Part of a small language model's weights: 4535 steps.
Each number is 500 + 50 x the weight over the matrix's rms, rounded and kept within 0 to 999. Layers, rows and columns count from 0. Numbers have three digits each.

# layer 6 attention value, 512x512, rms 0.0489, rows 349-457, columns 256-383
406489466420464502433476530503510413469447536474551506479511500488521436372501493536494588498545459569483506538543474482482512499499459437516471490528503639497509524408530489473457522477536466539440501431434411412512477471414522520520550443543537489554498556529519479468505469502533501470472533512482478545498541607497491495534482455499477528445462508459513505526466448528517491393550
413489405468510573511462539474478493455416526535591510493562518587433503522475509461540493487454487531454688555520539464636492446507483525465495463475523538529548523503535506477552490504419629466560496489461469517499534579485498437588511520457456482390488478503486479489502578428536538389527520451499511483484452526528522472489462548460446599504524516473568574499527487530515545550486
496439468570577503538584527507486514450554450486435502475466498405443388530505531489515521502500534579473449470421564512480516446561503489502525524460493491468487497505497501480454525500547479496414517447564508543476415461487492533488503609545494448471512402480493447510483506502461451478513483548531502553473471426464394540537494452583510439571554498536501482564517564563530556509468
597512494518448457460524462423498514510585445593547501589448541547461540450481429527502469551500564524598508514529493483507487555537487439443530540456477510505521570528507507426479520502480470533550571495527538597537534452441528435475510546476489574551344522521431516482549460508510482447515467545579486488460427521413540494491535495504517553433598450565415501549519521446354547458448
526474525470479545491554566409452571515413463475564484419537526593498455442553518487433458545484388504470501454398469484469528523543529522515440475502581591572562489453559491519370491492473460443556483451509420481480412522533582496510445551518539514450470461556473463405386523480478509492608512534501533528505586381544515546505476521503583525584507582404539555472519547459536525424529
549454504475593534451408492439482551368480516498508509547491534595472563404436450558540501418503477590538531476503398516465448549430555566457517494556419490505560591608541516561533510400591496544466401490486555464570565425470382467578520570569477426502513418483454522475453424515549467576485561481536378589516487482487575583624541474568521532471430443528476483522523471569488655520556
492530507495496499477426514519473523371487574399509584498354503516428543468542585445531478587535480484378483452506530490546479518546572490534438396499524477568525553453523480488498506455522401564499490516517485529550475468483513466522426533507592470534468471544546411550456457500459486577473418461444405492439608409605455353533513514625491607520500427474379518474549500496529467462486
439484480555414466592494552530512563570642453423482477468518543446579450495576450477561549430557593607519440422522498512507548512392437478450546603541511521569502460526454551471490555543513495529533539500485513525527505397526408529505536512564542556565508407492535452434470509478396607520538498559536546495488502638473452461509511509439481474566488553558523520490478513552489495482436
488472542458502424424476549502459564563589530541508443550491474565491516557426505452421505499450548447510402521503444550411461541446520553558505500566581541487464604444432449589469494396483403384469480444507504644570467405461414516463465554600514480370430479474548440493466496554499457465542526585535537454551565410542504554512476526501515368518610498567596521472577546523489525468495
445511498556539514419580581534490575434422395490469550421509552523479462440544474447565497499470395513555547462447517506555488612528437559566503611560558536553503478479454523547562521486553484563437503449494571476493554430486508522543510482563534440542543480470439476514497531450462544461472453463510477464486432575525603448482475531528490559532479481482459505595535391446558472515456
582450528492542452451432425496498537539481519504541510505449533543562494599465457510525490512472563449611538555510464482599540478426530490584486496520533492515444477543488472516503420470565547468431454475375588510486601494519447531556576474501464427459452561513630501492494468548493494542464471555579502467526440537558533462557497437565437538526557482590456525451469529521539508554463
481444426564534511468514618495625685558476548512593485447550517542480533461471432470520526479555579502554553563488565516493490395558362423428488433536570503596554528480487483537484555487566533416545554410490528532581483488457522571378429562400408565474575510541493459452531473520463511502543414495500582460495529585508609498469482536542454503553565393513499431382501501576563401581493
583403332492475487521633491480494571471473541597537462519463327453571467455413500589520415555544443437514428567585465469504485520536517452503413478433460511447465490572571516563528539513505500497451536522506464513524448557507499467533515432423510562472497527483469480518531497490541297520483544512446496433504505504412506494449334507394428510544518509466576533437475538505381529491532
636512576425521521489444501528450543502552537514450478554527466477456519387423477652515512446528677439498419505497447504666467480570448508547570555506472510455486518535499430473460452480472450488531515496471533453399478498464406457558531504563508520464495491487506442574449497470473550495577503485410507540479440531539575632493471555503569478531410408531493566503524537499427446506400
502508554499594557524503558456425465483575473447457527463471614501514499572422489497514514517455488506544548542513447529459457426495488525513502471470504448531515483590479477587497431417526544644550496546549503487547495455500430503500419548463500530422460456483481534460451531541486558455463493505605443548544494471450524627517565499574455495481492441537497484512447451618373590553563
474378544531479464501570461399467513490399447525503487494549530544490465609484566456436418509453427550525463507545454505482540585563458557452553575547517515562490443557562462463498513636473519475547487619417491578464555482572473562494532462598553446435481491549437470391492539461431542397551480528504466486481541524517490593491493517441471464460485518451357458557515545502577497506511
459524500490543506544435539470453494462540500506436508465499553508506519554483512493586514506455492518452440465536474555500463537411514511507458510540518581494489469565462461423488441475512516494472489381544551524458418501558384469553453529510470499545468483562497496603429479462463516557511453571517433554602474515500384483544481486452565539563472472512487394574441499462401495436496
447508576477551436458551561575537567598534445346443474397472494543493518444473619433424565495509485550518492388587516451506494481452418348540423530488427529620556480429484434631457537430501465459486516547575490465497666539567567513502562478526537476498539410511505525435496502480514481536495448482644499550473581562537550551495418500487503472463553477478476452467564435455521464443510
544480450408521443523463570587495475526533506483587558412540513518410511525453392599480412475545536558466564493559445505428535475558591435579561459530548508562389509449574425471518384516456500460567477550570529521450478401467533519483506542464510562469519609541490367388419472541484412506573495458518396482510517473443463517494556488478542456481560451439625504598525503553478533459463
498532590501417477591457434416502410612427444563500544472489669426439457520555464534469548489562465517508535539421378437501597587498506529509511530506510475536625443525373512432480376569469495507503424508520459550468533382589549465357556413539478645589465479451493579610495486414482523507466512431521454574454586455427504482480501572521463502486481566508509538556460474466490509536517
450570597491479502426502518601512505472487463530608447406473633503520515555550510534470494441490558388476490534446533502551500555536508566547482469492555524498500476461425480473534450445604513513543518477476575512464533546535530405461499547539525480562599515479522592412503433482446529460446553411495559460429488495518642453542547490539495610452447458530510455442542395395560487554393
481423614525563551510489441514457409479504530581464407562442501587493522458569508507535405441493511546520477472491539535528497441565445526386524523509455492457514492458571557516533607591485446534457526565436571477486515487341441502528504512565531509456529452473514429617480508411453507572549470518382434583449461584532516438484494418549499605476498556470358456491512512505493509493580
546498455584496491605615486462570480517461513573523542498420368434552476526431598496528496539501489547487509620373530603522547532453595443641430547453438544566507519436524470640435488410483530472504487475505410569499477469553475465491511456527478398509460468485474552409494513451519394555573444389468506559462538358402563456480487456489529567552485603443530648476519477421501556509512
496488399554548431488521484449555471516477574472478286538522424560540395554495545624503466527540480496490460506501454513445516543556444452482499574458503543537448461489447470526567560482455546529619542526452464344445458515543442543506435489496453534455537428491531442518576545416534502448494562453456478471422519576432554587409495501467505464542519504396569417462523484493483635508561
434426540461440423552491450469563577533518498618503471479487529482452533524508565565453501293512458459624439535484598521547544428488491515524540587492426514510494572530514515539479600418488514475439543550380433491438523487515564587528541483521415493457542444459484458497436485509391489494527587518499539507498447514552479523579516564504423457570537577510518474499492497534462498548436
439523515440462529479533465512460403525490587519432577467482578451481542528470566513493509554553476565482532501601533446445488438460509444515546428625475460507599431564537469392509456482483558439510503512554526437500577629475473445537439463493479386522449584510555496507488558465534577458471446567531500465596520498520427526493518425584524545434456517506468404474461504461489455436587
546545530484511419458451540496449528490533523490493497497504510458526581564518455431508479504478470367539476414593533539446521500486525512493486507536582597530492497598497505472536552424451552512453578456468584563536507544487617549448510536472478383360519482497562506423421512562508576473443464634545382479626464452530603565550570439506386439498486411555452420525578481488481554409562
443556372447481490534509573516454508391535548585489490423535394463526491498386608508491552539534470541459365534523518519501520638495570383482496438503513587518447505546573533432514448469502455537491556558466451532489535535478503481575413472482432483481625507580534533497513566451483422488523530514519527482563512554487450526501441537471534517453554639515529502404501525469442499540570
617453477532470478494554473526564518574475545518461562581539535447512461527554562428483515552527467505433452428434401464487511453412548504460586475556504473525532492470477384389545442471554509422531482352400481441565418481543549545464515503525541511478483435523515387426509618558474461563582556554458491427550528526577468571472561592521489483566529442548513561525438473483482483498434
522490507556463531469496487464545473510500466614525463538544596642385476443466446480543447506538534558420479604501535550487506565515516506430527451521522455516508461572518444602512495489478525455604525477483510476500408499491501494421564491562394453480572508445480495448565453511509510484505490478375588564469419476465490442514466431482503531482450544504605426549475530527580416474472
477543619506478453498539489485464465524478567478479521462410458583464366541493567419421504561495481538492578513514550492372470468511532502565485527469406483490495517514473528478483530435492497504501567455530392514471466453520592434583548423463583545480520487460508608431443459539460597451435488537534560531462520509411466582452474480444512503451555530511525567504467495484606569451533
509537486452503539472452555464519412421521535477495529503611536458512363573477540456458455561484426438455417364492526495413504532470508628493521571464542436485579575536540590454467475499499517573525432524576469464486451446445516542559475576424585610477472566505510419555534554452451616416493455519509466473570448448479503501459640534527484462455464469443566559508500453468527588465558
521434452517640532602514478514586458450445517417382499459544396481474376490509508540580516506600490481475515415421470453568510526499490485435548529433489499464506554368498542464524499521471601493417422489486530495535524462518453435462520461550520499553437578529529450575583464386530549472437460448442490509359498509537484482492522523409571484433460519598543540515470507424555454474485
532555470414521507461539452518480541587489473441546518591456527480467472410465484421507474461446469600482520419553417509530487508570631483506457511548432556525431602398506478496524482470571518548567521509540397479444487401471549423531539555535558447578547500607564443498466567521514469560524533443499407604524468492494486541535499503493541478399567558468511573576523494521525531531477
434542574567419515556405513437577467574485508584520453548368526565527400534500603523512511451464492531358507606421441394519446567464464476614524480489434432490585475502450374573581471577418536522496526426513557543521598481557463509491501530429595550527472399486520595516530475555475545575549489535532554531461544486587536358525381616425466513505443555560453455517474505564350467500518
543516477502530508491505472454519454542518485446366553513467584568483509444437400470454537533563530447437485492452502550502520450475529491461518461533484479572530506512499493532503560481514555496459548508545473531436489461397463442497432430552512481529473561569482530535541491445572509477521564474538492425485521531451479540579487548513415457502642627498499469458497523476472446508499
406490476547515554464501451522509459460508441499535533533526576393433490523554496537545501451409420511526557448568473511557525423510544476483500451522515582529525428517491525542519473542549551462482440460473445518462545509434562593554493509516550492496515499535548505462496521583483527500469507443502581594495484501568471487515426484454531493471503558583497483525443601498441483469544
468505503553571452518463473410520537503580490537532522561459459417571472394481490464434553520477485520523477520523483468518528524570487518494479533482498423480522506445504444532555515461549537490429463422509522528464465544486396563510524646532548501532529521531599515416492450464513560465480400500403527472480537560479491542494535520528511536535463511506529549494422495455503429509538
466498414460536422462460594504490527509486576471509523520490518518580579537454484488502443493533412547468487516520573456459604463478481506524491502503508491501459472392470561475529487540549375468571491515574486493487548590459540426546539468477508456387455478486452495500507410442520525450467450442515503489523517547547598488499504554503525463569469556504491496505508480499511471452471
527531452483482435527570557494440438529471492515462580537547499463519472449504562420481496520438516536574504453511489512511504532513468514553510511494496497609467568429431474526516488509494550562634559478465508507537535488439430480513500462512562439480506472428493494497569504452482481523529515502562487539526529483517521395497500517529458569437500487464442526474493485416441505479491
556463481434509533551543541566495450476445362456563491450473533490534472534535492511506507483469461479469502512498521478523501467539539523550477481513541495533554513506510510541503517631514394552531526435547546517532439372420533492489599529578459571489522496608540488453441511483501478472525513448576518519499479440560428473440563504472437612498504543568474447521465510454501473496477
532503514446449541490491552514509417453527518433512531482507470456470525552478541445523459490502431498529459448487414472463507531473352480511548510481511531479503383550463455419480554605502485564446561488551534474438521463547517436469512544528470589505524498469509474536416500537479526478486481482514515495483484560505526485469525457469503459513484494487506501499595460574456412493531
514478637542523496490533533552512548572509554518456511566457505455485478535512501498471485440505506461544481492539429533565484473569516535519478476555529444456429543557515522522544521398551524459540520530536531457503460491504510550436473514462488529571502572526473529526506434534519574485509511529455518533454535489488512450468577462520516475476494472500440495462532451460493497517495
537526489450431424548529531488515484584505495536531513462508576480506482479522468509516557493496526490479521521499489500519468494496506548527551576556521532493443503541612469535480582511512551436573448424549421540523480464541456416534519432512498444534496400462606444480529477458449524483549364522567553511506516502477478478438569486499599508472423513526407603442536500463505472472496
458599454496455395524397565487461533486523498525455456519488562430530392513556540508433488494487531511523505517497493561579511478541479496530609496510576548489536486427445618474476423499589556512478467506503508514588447463530416533462510543495476487640506480529479462457507588557468457473536495489481522559451496486438514439512482464518456513385529504465516521400463531505474487511522
456528509495532436512475465517555495487503467470493544461477544576504524553520552521564461431476447530544496519371466456511501493470517430470423447447543548489419489481450504544565506544589514486541464526625535572451448504564468459471485424464551563535521506431520379451524478464528427512530446521542501570484507536510519529537526483491549480495460498518515459485494503461590438413539
478542522366497515496450514527416574504431506415597506521502523497496465482485537558522522421476472589464553478503494505518431477514438432470561597515560530562488558462471542470432420455458624458499488403538512495570521556483486501532442495510534505493561407491448562550488517571578553487451480526574571513476524493470424447491412500476516545541509519512374486541485465496502482481503
507480485533491481501534551476553512431600473456527437560473479556506487515492484580502496437601531515494542518491533510558460512475468516568567487420493528482477480479553524514558511588543500542504532536499559487441536551505540404496473563452405501609439480547466488521481586548577547430444594508516487428522546481568503505442466526454516543451480515457534511506520504507542492584479
465432466460462488457525516492491465664472530560459583565505487454479612533490562499462501527505496461442483404503577457491508540523478493523514540441602505466490457532500462496473551485529467503558453504480531485503528463415429450497497440461546602536491536505467460507447489457380509568487469541500395508522492506510468492619399512494523445432534539471580516525447506522565528514536
483545510588554479538506574503557474427469421566485472516516502528479536472483509537433528489493505513544500552506461511507500539523532487528603488481459478507557533467584550594519504499488483466476533451538478458559547521545509517556513442533453490509476514446560442470385510493505517536468522460489487499475589448539498460496524589460568513445453491512483490439468549473511568554553
415446549471525579567539475558489539518470439503499619533421513514573536541490565528490538565439453431524605484478501518520505528527512484500478495493485467530491514512498452518598450530540498600439505432516413560469510491462496446513514444519470454563499555483468536494488503472498496516528518627540429429509478494528536511432505521482543473482462439514513558581508498426549505482450
577420662473468550478518460480483480480504582464472415526500442494476480502487481458509449557557570501455555514477402500450397431521523468507489436542436449515458536530511527527463465481498488604516484464508525507587473539559449509500504521515526474502499557520557486507502531531546448456534548461514541491498547470511521519520495480503514524453440506625500596502502452458499479531473
534561560518431563542483549504540468532498508466519487417460511404465553465534471483494468555542522559514512502486525518452573472518517469496487450379466591493474493519463493497530518483498461504418493513594563514488529456493613581588535493489514468438485515547515568519499502543456534525459399577501425519516462482445514490513475501448525555517462446527508395490515483499519537475530
418497525452475379443507458562549546534582595467547475532503503560422543478568438512487477416541471500438529595512518528513438498482473511559530475501520525487473546509550514519495475482508491541546528559475493517529453514552484571474491536433501604502473489405518501474480503535515417417442577600442576477550581478566479495541488486490491527525571426499463495433588601552512497508447
546481506565535544528473568522478472540516507514470526477395515541485497451476561503626474612509494530518479479478505498581503436516510499552506550488549536458544419509486513398487495514529430471486457512628525509521498611506491433505516483502499499513487563488456440482523444491482554540478490505502543488488456464498539499477510493495456432474442529516466499451465541480487425518500
589444480521488572492457536418474514473546425434468477582494509527523503485493458570446508462480515568522445582481515530478579466468480530452518505481524523550479510538463552525540486563476423516511449456511497476473456509467456442481531485553490529497509520557495451566595511473491559566478455469500523540505494465526492503503433467510518570479514539495550537534504543490494471412495
572425509573436495430514561512431495505451532457482429549592456503495495519467543518532458528493505481510502497624512523438495523488453453552524538516498507425476471468492543397512516545410526562560521536469542481563560507550506505456433468485502449479477462507547619522367498528470529432622435575469439516543566467470502521494457558460468506450430506556466486422439564572508425421477
463500539511481419502472511442472512488462528515475514537434520448543465428531475508455505458528395469514496512422552430582483473541543452495460484461477480430519456524494525489438498574570484536546472487525459556565473506503540519435426555530469500454493475558494471510510462506497446475464542424481513493465526503547497534580535543531514450419514452411491470520447504548558440514456
476442463497538488508445509508506512459469484471529446482443486561497536550467494453526537435548526477460486489529476452518535427515507523458475484436485559518519549428488511537603510570565492452573457485531430517476577565470471498498504514478500539478525492417620460476599520470486539498487502424512475542514474504484491496478525441575474352497439509455560456468524483486453550465473
525536531478547531449532375509499494544503484517543570492495493460574567489453498479526543525486472468540603541449512567495500478512538554480543559456415544627485579465498431490469519480500539438494482471482540511483532470446494543486516513524508470475506537510531488523527513497500423491460545502505459507492439479465533443460497494515518423514504435507478555562441498443458522511501
505494509514536523587571415467554433429564469527496520494463487470437545494392495487512421489533610515517461445502477522511514464475566530456515486492476520486525483588506453598552550472522489514496540506533454534535439511413490584508499483495530480591550464480455459496494482548542572512544491501461467600411564544439507438517532514458463503539552496517477500519460562453503489458440
513469514452492461418472533563609519539445513443472504573581548566477526485517511440467450493512455466600456562488464621512512578503508468541503523558530455506414569494517457530498442524497494523465428551518478475528468401479463553530549573468486480502515503431412469572541525502612504449463429479513428493490503504503517466491533474431464523550578490424466452470468426450496473433486
486445583568476508497496511534492538515459534447397565559486537433533569512535387655441507495494595517469493532529480492463539485524501499496399519520438580526523557451497528443541533532446474554524556488483490452591529544475504417483556479562475503529477500492520479518505499548460493502557500475529443442497510574491547603441453518558434558461463512517481532417538475504531465506481
553499462594501509527450557494519477517500469587527504540443499561538473451462423485469482434482506359476496476514492501535531537557533498523448533525414460559460539485424494525492455479469531453505511472577503551492396424472412562532509478493508477567521588575497474486542484528434478493513524479444513511451428522573550436532498453495496551572515462473592466489517530450590491512529
415388503514455563472556502576568479509495512503529541446543477452546463512520513481424521521491525536448513463512497526531487492528457501479505478598515411445490561421472482394513466512532533503527504438497535465420494503503458464574512537522522520485503462480510594461542545526557544535506487472516469565508506513520482471482531541533524473513483511479525522524486366452474476518513
486423450517495529552444519485494469468460497513475522429513484527533521441494452523585540407510509478433502490511548547492447554533565569534523503503465450502514487469437516497537498467545454599525439559461480457494536526542432536511553424426522513443476526514495494425558532452441485523502555500533477541393560508483550498452507506542537529574547549573518525465452558404573535604443
501478614534516580521436459532511546533503478478523574565523430461437471504523458523470537501439523480482472443419536614490524470500482552483504484446473527500503470471534507490491477488547498557491541458444409420448498493478473514568565577472582520400506465540553530495480525480532511529542517519422507568531581483472513495501495555480519511626598517530503416442480552544577429482518
518424520365486464563585486504449470445410525509534497495506533465593494471441470525570461442446590476479585543397552589472494573456575509423434459552626505529445486524521542495485511536441536615508512415477499418498619527476388557460490483494471407430501397499463494405517520546528405476575438511462427387539490499489467453471377448481531422541498490514459489446469461575564486561488
574545554447476495610589540533482434521529557483512488503475634458523492485405418380569485517512467566432548519603500539537522487560516424552562470497469535501334505419642477556479549498532510497530495527534468550507624616571644536484518492449480488519362547492523576571545463501543450364523569392373442563475473529485434483461443429545557555481439479521531579487559435409448435489482
433493465530429635642540523501554421455479580425489489495564417454498436545407454451495588462539502443527484493447497434466501613498516570413414474397454513504544606472512524407540514492460479433472445542466539489584522490502421484484532488649519517542433461457481444514430511465519540501477530518508498560476519482447417473609477406546449582444507477491382425437559586455517556471503
515426400514598476513548566492518495476464538502549567447567603409502536565462470552523570458468435549482446477477494518391486510595435341532517521457541598540535338486475521463530464473473577495429479427524505472465491473550404481448367541567480414565561492419487539558491405543394510480579545544568482549450466466490503536528510487480507501525487480466560430488530515469354503564478
495550480449459466440451466479507522629588512512484491520528435516479519455497594434526501477479495492453393447530463522507542451421479561547532489395458406428539496516543581496520443471599468513541396613580537496515455414456425554513501619433570571583463552584504370434556510486532473452391475508506464471478494499577469603458526527495449548465544525468532492459561555546471508507438
598515591562621621535452452496544415549449342540520488598494455574518545497459600462580505493485531504496543451493416453477459444449557506486661636510367480484586466494519402527550503487542433508484508465562535525472531641456557488538557489497504569398547498529524480459528489558496466506458455454381511538428479559481586524536482495519524514508463548536530578544439488485510597380459
441521527569550429521535429413445496512484513501423505448517475570444494483451393484525456538510481476542516532443476540506439523496519444520566508519501503404475493463546497512508525525495586550544525392501429512489563515523393563466479453499454543500554472475505563542576524523583546343506610473436516477626589445474485563488465460485593546404441539514575579565532469551470424498475
477478411555478591504527503488537555513516595531582548484464513563487478492485539552532519463449559471594562543526543550501525588494485584500426488469509599459451397452523534543531520603464494501498452491481463499496528407416482466525437528613524469588503476557521547471587533443465521464520434498597467519440485511486543518509498608501429518517377479409458453535449501497575453471502
537492492482610519572486514363496531523496536551506527544531468592509570540494460538523562560560522502438476488464609464533458502534499470561581521490542578465469475511551481557458527592550526602476516501557469522498517624521500481357568507488524487583467553538460470398522451493442554473501581472529447571529495507508490526538457530501581396553510485507431507437517538425485495538506
542468507530439439457498471376581514465449492476487515500447472400523499572485438584508475495493456436533484573424443536540360584542444457473578486502608514495539480538451507562461406494518625553553506471488415464447527501482449545545500491459483550503494492483454429506460427492517475540582419476547470537564479509585401506496429633529474539477533486480498473563413477534595575531524
479567510505340475536528469549528555553546441456482541569454509456544418397559525427541530464383465523504458469449476465433592520471418533456459564555551515527551458559453515531587490488552451426552574501522490494415523572542472550482626425542429503389550527427418594560457496483469588450561499498546512441484513583516569531505514518522449507419530502486574517496503493595488544487473
510575423429533455481545444469438512487519605548471467449489441482491582510488436356455446411572501440539458392506537506508431501523562580561464461529614498462478556515470532472520484554569367538448484486513511415481546562481453497484534504416498444453557521510489499564517467532421507513502493539520451439565523483521480468437520488445435480475502516574500518486490513446441431501544
511462498413492573568501453469395520550493509461541537547461497510474446468472467477479583485598516458570527497464499483466482494495551509610504501521422451551523543488478473394581532510494456403500513560523589531447499547497497421508446508564511420511453549486512544494529486453465514453442548462479510515468513401477508426575484496511544491460456489477445515507425557430508457539517
609503497525482479510502497422430498526457479490501454510496421461572466537473516531520531466453477582498348454526487607500415561502430517560510518455532505428512410536486357586525483473499564562514491498590419499609514522506535475477526483630482389536590635394475462459484505393496481566570591529514524525561524487464461529467533534475515567491556586505537546570494581566476431514444
462471471529465562558578429522608379507558511517499547497524575493528461407411445440473593585502536484465513493484433563461458519527402623503498579511540555583564564568411468453483495458450501495490531543602492539441564526454576464471512480480525512540523514340458439478554459422587517493449557512455478561399521501562458489516487459555437485439473573490465483578465532513481515505512
466453501465517511491623568471573421431539474495534475355562452493430428488552512526593499431424471476470477535364472462629673526481494524489536475529423604419492454604567435539587487437533553503505414508503442484469632437427578473566650457505437587439570487523509550437525470453508489513548507502421485548472536489582511591392502501498528514472427451547576481602582546559533451489469
406452598409518517498601576459548450369475535459448489468480540396537484525477620494599557461539507416516434479493551494511490480515523537508501488600555469490513492617473428477389595514510648606544437476456567456412573515575475470472511529442480370400479524334418393521476484444536384446548455557508470486444475586551506493524453474433506512556569532516470431467469493569476538540530
500471510464595444573472527542541501426478504496463570484454545563548526460427481478549456500519558504571492504469494532512453588414471444480498593434544428483448520470561508479603596520504476522470588599553500477445445621481434462517448506570589420559480398499535470499480460491490480358551454523510431531466488419505481494575551444517509509589418412501474480446547553528449498625519
493494405493460544504525589503464506558470499494497408517523455532527477502439454593540447502507498472531473402624513455441497525644414471487439577485519581583547498454435448506446427574384437564411481479428385501547587534467360490449470559450509537370510553516381559535494497576533563430539522511505450453437510510494560530502463580436520519466565467460351458507585483567403367486429
492522464508629524500509419425569532504468474446517483442497500486482501519530424435507405526522553562549467452522653514457396538535511506438550438440537539525491492512558483527472500538492482463453543538499565544574411485511553429501559460482504495483557495593512617543479435503453584596550443414472496514502549531468542528495537561533488439606500591516486480514437546510465535500473
407468426506528478433554582429522493535455524537532474499493570452571565486468581558450487486487537436474484489430495547619486453440470368581538446465497531555495426471478433484502504500588483503474485590431525468487490486521437520491350532464553470492540444463570485474392577422596503561592577484422470567567537503532469456493477559471545548514476559531576475503494457474553504493495
547423458514489445483446527474441559525544375511445591478400576481553517470558528433490508612484464448492612498458507439554559485549543578421525542442516613490621517536562463570346527500521618535493566499488449468474408424507581518521484537493452634481458532506549521474513458614467468518485490423527488439558450599592433548475527524425451519457504435439508522511430499567409564491466
487505416413515487539563543439490588516483473503486456440442435451426464535563514477547494519489521538514457509453530522505453592508598508521501504499454523455630572525465512467578614444499508359555406515537452427513397512412387336453455529465539525582467440524533477464538499578527578494494374561481552450498538431440538542563504484460383460491492549537454485524452477549497540503501
468523537525523458411457535549456489405520525375551546459499501511522573439513509627476511507483483492486563505536600460501461489599437498398539463538533509514472422463499604467466521508593484480466450535420564470496575510592557571594473526412446475627593488502523459513525499488542518530362541530530460535549491476569458516443491512515462526472473512480589478505511467431460488497516
502479475532492485459492424425505475459496496570429405472392539564638510388445402520559529472503540491521462556478544616485473532439439486469495470554454494545485482429483409389485550535559543566614440463476510423591510544520511503502410452513444542491593480512522554588564473455482531473443544600497546531514470603487471493455425512440468416479463487498531588491518460481436451433501
512435509523520567441519457524445454541534523482483559414435530582425436520570479499609532539603535445477568536508468557505451417533436467551555476558444481456536463489424418567478434527478508562510491540395541513512612507544536485535497512553394572437437527449471560442508395563559545484519478532472502513412500479582556551522512494486496436452427525525471567525515444445466496518480
493519477442530423413434495434453525498490441472588399462526542549468624478484488525463414473495514507513412472563648568526474496584515433555427446441484532578513516474481516446523458553433415582529412591484579531561558403445523457525444600428486521577510590552556392496490517504535494520544497512536524440479573483423483512434496470477418397475465553425412472467520481469448514512563
464548437474472596459453568519587426571578554549620371561554516452474509546532574519490575405471411511538400540501343516530515377483574463678404540440445566652527427371476537507440535513573509468507508645518509520581419528507469471489434514489447452481455580496455354484413517509505503515568479406475592450525455484502471540430424583544440509503552501524471456488581501417498510410552
531531516495541321473507501571542438499471418478547446481546470629515548436519621562504534515567492493443584476512613562494487501545411498370535497460519421487442375535523500543499402440531428434488493557501518529576522554527547522449544512460549437518564463491503438523408425514497563479439512486464470548503535463580492562505478451425530522493498487445571487444629533651418481546454
517584484484531511456482532539470536506467422515499473486508453428565459561623454466472459593428568614527350520503502390504523523542480505481463533429488560606531443468586572509487616522553572512496391541577474494504455495478468447593495445585461485585492530471469531542464596483318519530547598531611564508499476526435491485419479486574464477521551437502471481470485551448533575469560
577590531497500399402399542528456531541473336489652419487488546512527525499420433525457455605502507544480484581514504456521543527511562508425465513558525518561452478474567576495542493406466366508414447515478495494451514521522451480530532428425574505552539448625495391503577401547533581541461637507368506445490574382455562517460430486476458530473555479522549473406571513533576411478449
556499439495448554497452418468440504570518553578424570569498459618498457521428547389455499553591542450430547487500527469524492507612478505537495598551413557599588503484393391496547481462427598560487448465446460430531523571503559516445542555501521487415482529383498523459501461513547515516423451570462541404417541520518481452547416455608579423537488562519461573453528496497463552530559
463610413512570492543558483392434542512434401469568527588558471455431497569470499618538537508499490460494447447441494434510455426459466428410497512481511387537547581422478444423532521502571606481502528509449417572548533479561454461418392501521504506635463535462553461487471493532441506485401469500524467491482519451438465410498408493600486450380473444491581472549484575471470472558563
482405503427533484487469403422403484342581471477513447542458540463467565474557424483524519525501406502501516513443488550559577611429522491512492430612550605426574476501509582561506537519565531434422396541541457521420384430455486462627573514512524490488444560492562553457528417501421655516603496555438508433558492474452514528496536512515560438512537551570546506566489515514527497572548
458510543531448572406476560485537520443450539433473486562486462471483480433552581493445453442452552561513506428548531518468413408452553476447609510444473559567462500503544481560480295476507469383550455567461577422472464453609489489513460527590498573497536532476499557479498493486570492594563535525540506424577472559478481484430631625476497479526499582456552468404503445429486416455430
584562469542495415600520439570543465499434365479521515549503540547413352426436531506546495553541547485525443447510435491395472570457500467480544558504433457388542481608449497468438488563551469491574500408508464412568423526528427546561546497421560618442419415431523397422439505556500478450419420498432493550479472394461461464391499571517461417377462468583485592455471496517416468597508
519390506532385596495504536416527614531576377528402372473503481543471470576506501614542517531527541457491576545519586591500412433565511492380578414568465521463593553603372607556573495461566567524494504466486515558598469401460422522424584458427533486470522549392469501482486507535429637555540493476525524541531465470496498479494517540435489510528519472527458515515432480525531577513453
561420503481511380495591441459575520614535432479492475557392487476431401554577477483459465460551596567541524468461421499605534455441421484446516506585440471543605455500597541466440586454483556529534416526409445413498599537520525608396596529540439514425452498457609559527467479496432555572457555455489435556489511501498495455524486421501461520412422476471453561527516554514507468460420
517457522527681512390526650579460428427426542558439555568557506559564571500551585508496500449483420490470563619587518551514481467645509535541569378505554540451460501541533418526470564500477504535477438599573548578418505451489526441539531558500483527537437515524547496435551447481504486625541471573436536578519523560488600518529539484571590459557468548503440469545571378430502416609598
491564554454544423516518430481499383397434466523469499486463471512575408500393501430443564466541420501547556490497498469486484504499422537560517526542441522388481589537470524528562536599532575564522504548523446365536594448526514544564512460483433500502496540485463434433475479460516421520435357420491503569453491515623453509438534476460532487523484523540462525549544536505428592477531
529478569531598482433531492602474484484493531489519485531505578576575537468530454589494436481501482488454553576466440444444487483506556455521519591476472488479492549516395452513424475490507578476458485550590501496445384510590522457624495492527500475495488442564520419443575448413510490491619505493453508501493536585480498523439535569544564587507428506499501487542528410449477469472526
471484517474483551457502507456499480429558530525473560541600494546549614466492559475560455611503490513526623495543501576568471474540538504493525333487533514516512565453532480478581454499481439405565543462488484615419554443493434453535505518557519596395488566478493574531521622419567489566608526594463541485481479471508524520518543552450445574506442469574526465412403468516519513598517